python train.py --vocab_size=4901 --norm_eps=1e-05 --positions="rope" --rope_fraction=0.25 --tie_embeddings=false --parallel_block=true --init_std_qkv=0.0357 --init_std_down=0.00316 --dataset="wikipedia_en"
Each number is 50 + 15 x the weight over its row's rms, rounded and kept within 0 to 99. Layers, rows and columns count from 0. The size before them is the row's rms in percent of the matrix's.

# layer 7 attention value, 320x160, rms 0.0718, rows 25-31, columns 0-79
071:56 51 28 36 60 57 42 35 63 56 48 37 63 59 19 53 40 45 52 44 51 38 46 51 10 63 26 72 56 45 38 66 78 45 36 35 47 48 30 63 50 36 64 46 52 07 59 45 45 44 21 45 32 53 42 58 17 46 20 42 57 41 54 59 57 46 55 57 63 48 56 94 45 52 81 53 64 46 45 40
072:53 47 52 55 61 58 42 55 51 43 75 75 57 45 44 65 65 39 47 69 24 40 46 67 38 71 36 52 32 65 49 42 36 26 43 50 55 45 33 44 73 59 44 41 37 48 49 75 39 29 40 45 48 66 67 41 99 56 58 66 75 37 52 46 57 50 50 41 49 48 60 51 75 55 56 51 18 28 54 60
061:43 99 76 58 32 53 52 40 53 53 26 23 20 34 61 40 37 41 39 53 49 45 53 78 41 20 43 78 47 42 66 57 60 68 64 56 63 65 49 36 44 20 67 55 43 52 40 37 43 77 39 59 62 54 59 02 51 42 69 47 47 88 32 53 53 57 63 63 43 55 44 41 32 71 52 55 63 63 50 54
071:59 36 67 21 56 46 36 55 58 68 49 44 21 64 44 54 36 61 65 42 44 45 56 38 37 28 54 22 45 61 34 32 46 74 40 50 41 85 60 44 37 23 51 35 74 33 69 49 36 43 00 48 52 54 48 49 57 54 39 53 39 65 58 80 40 43 69 55 48 31 41 32 65 22 46 60 61 31 27 33
065:46 48 46 71 61 58 58 40 60 35 39 60 57 60 48 52 47 57 42 14 87 49 70 61 34 66 14 53 86 46 47 62 49 39 59 39 43 56 48 55 50 92 67 44 52 49 55 53 27 52 32 41 56 37 37 47 60 44 34 57 61 56 39 44 54 41 41 38 48 53 50 41 54 49 61 61 39 44 57 82
076:59 54 69 57 59 45 32 64 44 60 35 39 42 35 60 56 29 82 78 64 21 52 48 42 66 49 00 24 73 34 65 45 41 40 43 47 47 45 22 48 56 44 45 60 52 52 47 65 48 04 38 59 44 71 47 54 86 63 53 53 57 26 60 50 49 47 41 51 51 55 62 38 68 42 40 32 46 42 44 68
079:59 27 48 55 38 48 64 54 48 28 55 48 58 64 39 49 49 57 62 27 66 61 43 43 69 52 37 63 46 35 51 67 59 57 53 41 44 36 50 67 43 93 46 62 42 52 59 85 55 31 43 60 49 52 08 61 08 38 66 56 24 22 57 25 46 45 38 45 57 41 55 25 53 47 65 39 53 52 54 65
# layer 7 attention output (transposed), 320x160, rms 0.069, rows 25-31, columns 0-79
060:16 36 40 74 50 29 57 44 57 57 54 41 39 42 46 32 47 83 18 50 36 52 59 55 72 17 43 30 63 53 32 55 48 80 57 73 70 59 56 59 46 62 26 38 47 58 65 58 53 34 47 31 44 46 50 32 42 49 68 65 33 50 66 29 36 23 24 53 69 50 70 61 45 49 25 48 49 53 59 67
063:87 69 75 57 61 50 55 51 40 65 51 43 51 48 66 40 48 60 60 44 45 41 66 46 73 59 53 72 70 52 40 84 31 37 37 37 64 27 65 45 31 67 58 42 62 48 35 45 45 53 66 68 33 48 62 49 35 46 36 36 69 65 56 41 40 00 23 46 52 47 71 45 25 30 56 45 59 59 47 27
047:35 32 47 33 60 65 49 63 36 37 53 74 68 46 39 57 51 24 41 32 60 38 44 59 44 65 46 50 43 58 39 27 48 40 68 64 40 27 46 70 51 38 20 76 33 42 66 60 40 23 81 49 38 68 31 76 38 33 58 52 33 47 59 52 53 81 63 34 47 29 48 55 67 46 51 37 20 69 29 49
059:52 38 64 89 41 22 30 58 52 38 65 36 55 25 51 49 25 48 62 72 68 49 41 53 51 53 45 52 55 29 68 70 52 32 65 42 63 26 43 62 45 85 52 44 36 68 43 95 58 24 68 38 53 38 38 62 47 61 51 38 51 47 50 53 62 99 15 47 55 61 50 44 50 83 71 36 54 64 60 56
053:49 56 39 27 65 51 35 61 51 68 58 40 44 56 37 81 42 83 67 51 42 39 22 38 53 24 60 49 70 34 43 70 45 63 59 50 65 36 27 36 76 72 47 62 70 42 46 29 47 46 50 22 47 29 52 53 24 48 73 34 31 31 65 31 53 44 61 66 69 54 55 53 40 69 29 58 58 56 24 56
068:71 59 40 51 53 50 52 62 41 62 83 57 58 38 38 46 43 56 33 53 62 67 66 40 28 26 46 66 45 31 29 67 48 54 44 32 74 69 79 42 41 73 67 18 59 67 57 35 62 46 84 43 44 27 46 48 47 40 24 33 55 57 76 61 55 17 25 44 66 46 74 26 32 70 57 67 56 24 19 36
059:40 56 11 56 49 53 63 53 58 72 55 43 43 37 25 53 62 73 48 54 41 54 50 46 52 28 60 44 63 63 57 33 22 21 30 57 56 72 11 44 39 54 56 32 52 60 32 30 46 76 22 44 47 30 73 44 57 57 61 51 67 31 50 76 50 12 51 59 39 64 47 45 48 71 39 82 57 30 48 65
# layer 7 attention query, 320x160, rms 0.11, rows 32-45, columns 0-79
114:40 51 38 38 38 24 43 43 47 73 63 52 53 58 51 57 51 44 54 57 38 64 81 54 44 42 73 29 50 44 78 68 57 39 26 61 55 36 56 40 38 99 47 62 34 32 35 59 51 42 63 64 35 52 19 68 57 67 32 34 47 35 46 66 76 56 57 48 50 60 38 34 54 11 49 67 54 40 46 34
102:38 60 41 60 72 43 61 41 65 48 39 49 58 41 59 42 46 52 40 38 41 78 43 81 23 58 66 33 54 43 27 81 80 78 59 22 54 77 50 57 50 70 72 57 35 50 47 71 59 52 60 37 36 50 51 38 41 55 66 37 38 18 50 84 27 42 72 31 51 48 49 71 71 31 52 52 79 40 48 58
090:83 67 50 26 34 39 66 43 45 58 39 60 32 51 44 39 60 47 58 83 46 48 55 36 56 39 25 49 46 56 29 53 70 54 64 65 56 54 80 56 34 48 60 60 71 78 51 10 54 70 51 26 75 68 61 44 51 55 32 43 34 33 63 44 66 47 67 58 42 43 61 38 56 43 45 59 75 18 53 37
087:07 75 25 41 60 81 60 64 79 50 43 55 64 65 62 43 43 44 59 38 31 48 56 54 48 61 55 46 61 33 48 57 28 56 98 38 24 53 57 33 43 25 55 60 72 37 38 51 51 38 41 42 72 36 75 42 39 66 79 36 54 10 37 69 37 77 34 48 40 40 52 37 84 57 46 49 51 52 56 60
090:71 69 41 65 56 42 58 48 20 39 30 60 14 50 40 41 46 57 52 29 38 31 42 70 35 65 31 36 71 69 43 61 79 57 58 41 61 52 43 61 49 57 47 53 49 43 56 67 53 55 62 37 53 43 25 39 93 49 57 60 27 65 69 35 61 51 34 71 41 41 64 28 53 43 24 61 70 36 61 59
104:10 51 23 35 54 38 65 74 74 76 66 53 44 76 76 36 45 37 33 27 49 47 50 66 57 69 47 47 41 24 67 58 31 58 65 46 28 62 58 64 61 55 58 48 75 52 29 62 72 48 74 66 54 54 40 48 52 43 78 43 43 53 55 55 34 60 68 32 39 54 78 28 75 85 50 67 31 52 37 53
103:27 51 47 49 35 58 33 62 86 56 65 37 77 71 66 57 58 31 57 65 48 60 62 32 40 61 71 58 53 61 33 42 32 63 49 60 28 36 78 38 94 14 52 38 42 39 37 50 42 57 18 76 23 23 49 49 26 45 55 41 57 39 39 76 58 60 64 34 84 61 53 70 52 69 83 37 49 40 37 45
095:55 52 83 86 58 40 74 48 35 47 41 35 49 27 41 55 28 52 51 35 76 43 23 50 63 43 48 50 28 48 60 28 43 37 40 33 61 62 24 67 40 42 58 46 60 36 62 51 73 40 43 51 64 37 46 49 62 46 48 77 26 75 59 17 47 42 61 53 27 38 54 33 66 74 29 53 41 65 74 79
091:46 52 72 21 47 58 50 40 29 50 59 45 54 48 33 59 79 65 31 67 76 65 30 57 39 51 45 58 70 42 54 72 61 57 40 45 55 90 55 59 36 50 39 40 47 52 49 39 37 47 17 55 57 52 25 41 28 60 65 58 66 65 60 67 57 60 48 66 29 62 51 51 21 41 61 50 56 31 28 39
092:31 35 29 29 54 80 25 66 91 39 37 35 56 77 61 45 43 39 73 44 22 38 82 25 38 63 41 54 69 53 46 59 15 43 59 82 44 19 80 36 67 35 52 56 54 78 54 55 28 57 43 56 41 38 83 65 43 34 67 17 61 25 55 48 55 53 41 44 70 54 52 55 64 62 72 48 48 45 44 26
091:65 40 66 49 64 45 55 56 60 39 30 62 56 39 60 56 34 52 39 29 44 45 27 64 68 45 49 78 29 59 37 45 66 41 32 23 50 61 33 54 62 20 42 36 52 56 73 23 65 64 47 31 59 46 63 46 41 29 33 67 31 60 50 18 66 34 82 55 41 42 27 35 60 58 56 47 61 56 74 47
106:58 50 70 37 46 61 36 48 05 56 56 36 52 54 25 48 56 70 32 67 70 51 66 45 39 48 67 54 64 36 37 54 36 25 63 53 57 51 52 68 24 50 47 46 53 46 47 42 32 57 43 72 19 54 40 34 42 57 47 58 93 57 45 48 40 54 34 71 51 74 45 60 21 45 36 34 63 63 47 23
086:77 43 63 47 61 64 39 51 34 30 13 43 42 43 28 36 19 45 21 48 55 40 55 50 57 41 41 55 60 66 33 32 49 18 59 36 54 55 27 59 39 44 57 44 46 64 88 25 38 61 64 35 57 53 59 50 45 27 50 83 67 41 47 34 51 37 53 72 30 41 38 50 43 69 38 51 65 57 83 39
093:34 59 27 31 42 55 36 56 82 61 68 53 70 64 65 77 84 36 46 60 54 41 44 57 57 58 58 74 22 60 70 61 47 55 19 52 49 60 69 25 83 30 44 52 42 70 48 49 48 50 33 66 49 40 52 56 33 45 31 38 49 43 36 70 50 46 70 26 68 63 48 91 54 49 85 53 68 35 36 62
# layer 7 attention key, 320x160, rms 0.0961, rows 32-44, columns 0-79
106:54 57 51 54 51 46 61 59 42 74 59 39 43 59 59 28 25 75 59 47 39 34 57 39 70 43 54 35 44 33 63 56 34 59 39 52 60 56 62 69 53 52 52 57 45 41 51 58 42 43 56 48 31 69 81 64 62 30 36 55 45 34 64 29 23 49 39 73 42 81 76 33 82 32 46 31 61 49 48 54
083:50 35 55 26 37 74 56 47 40 35 66 52 33 55 40 33 73 38 37 58 55 65 40 58 49 37 38 52 33 71 50 48 68 13 48 50 34 59 46 29 54 60 27 60 39 30 51 47 70 61 54 62 57 44 30 45 44 41 53 31 50 62 42 52 57 52 71 48 35 37 48 22 49 50 35 88 19 51 66 56
091:50 43 24 50 53 42 29 39 70 47 63 74 38 42 62 56 49 74 48 74 19 35 84 58 32 63 49 51 66 49 36 34 65 62 55 57 38 35 70 50 57 80 48 42 51 23 48 63 67 59 27 46 63 69 44 43 69 35 34 36 45 70 42 60 53 64 63 44 77 56 48 55 56 45 46 53 61 05 69 35
102:25 47 42 26 56 74 38 47 65 47 61 45 64 62 44 62 74 39 59 23 60 43 31 52 61 34 54 46 48 63 44 45 69 14 49 54 34 32 66 59 28 64 62 42 43 43 59 58 63 36 46 45 50 16 57 22 44 64 63 47 46 23 67 64 29 56 55 28 46 59 33 51 70 52 39 65 69 46 38 21
093:41 51 53 53 70 60 54 49 61 59 69 35 22 46 72 46 29 84 59 54 32 38 39 44 32 47 26 43 45 48 41 59 59 56 50 63 45 21 67 59 48 82 44 53 62 39 53 71 65 80 33 54 66 40 64 55 71 51 59 29 66 27 36 59 62 75 33 51 46 44 38 76 75 40 31 48 70 46 36 55
120:46 58 54 48 54 43 79 65 49 52 51 71 57 45 53 50 30 50 76 59 47 51 42 43 50 55 55 41 49 45 44 67 51 06 29 39 52 66 52 72 35 51 33 18 25 42 41 37 59 71 79 65 56 56 66 57 45 61 79 69 34 42 66 37 37 67 35 56 06 60 48 24 42 39 36 51 68 67 36 60
083:64 39 23 50 40 74 57 39 53 74 60 81 50 64 46 58 60 31 51 44 43 68 64 30 53 93 56 87 53 56 28 39 68 59 45 36 53 60 79 31 41 31 89 25 44 43 58 73 53 33 63 45 34 54 34 10 55 52 35 42 51 34 62 64 47 65 44 45 56 63 31 46 32 58 55 34 50 15 47 32
101:63 24 33 40 65 57 44 63 54 84 34 39 36 60 57 42 38 77 68 64 36 63 67 33 43 78 52 65 52 46 33 25 50 34 25 47 53 49 37 52 24 41 42 50 61 44 35 67 19 40 38 33 34 48 67 49 72 70 56 68 53 58 49 47 59 51 40 65 41 35 72 57 62 49 58 56 66 65 71 71
102:58 21 44 42 62 64 52 73 57 83 52 10 55 61 44 43 42 65 54 42 64 44 33 46 40 59 26 53 70 47 49 62 56 19 33 65 43 39 48 46 30 41 35 58 44 28 52 99 57 36 30 46 54 52 80 33 57 44 48 49 62 32 63 56 76 63 62 60 20 57 25 53 68 42 40 59 51 51 41 48
087:40 66 45 35 56 67 47 21 50 28 54 64 45 47 52 42 76 36 33 31 52 39 34 53 73 55 61 80 32 55 58 40 60 68 54 34 49 50 72 41 60 13 75 55 62 73 60 50 54 45 58 50 34 17 45 34 34 55 50 37 66 48 53 67 29 43 54 37 73 48 38 71 20 80 48 32 32 23 53 23
093:44 44 35 32 47 67 34 36 47 80 53 31 41 52 61 62 75 52 54 49 31 42 51 43 72 68 59 54 28 36 62 24 37 55 33 28 50 48 65 51 50 46 54 47 47 54 56 66 51 48 68 61 24 51 65 48 52 61 46 76 63 58 50 63 45 51 59 38 70 23 59 62 57 37 59 73 36 45 64 36
080:64 73 52 58 33 68 59 67 24 76 67 53 44 55 48 28 43 61 49 64 65 58 62 46 43 28 46 49 61 47 75 48 72 37 29 56 41 32 84 52 32 46 49 71 63 17 53 48 51 30 42 43 45 58 25 41 15 33 66 09 59 31 50 61 34 53 62 58 41 59 63 47 43 29 26 75 46 38 50 38
109:44 39 24 22 57 56 49 46 57 60 58 22 63 59 55 70 70 48 37 51 59 46 19 43 61 64 60 57 23 29 70 30 42 65 42 42 52 47 51 31 46 45 47 65 73 73 39 47 41 52 66 65 32 26 79 52 23 64 68 73 87 43 28 58 66 39 43 38 53 44 40 85 39 40 56 35 50 49 60 45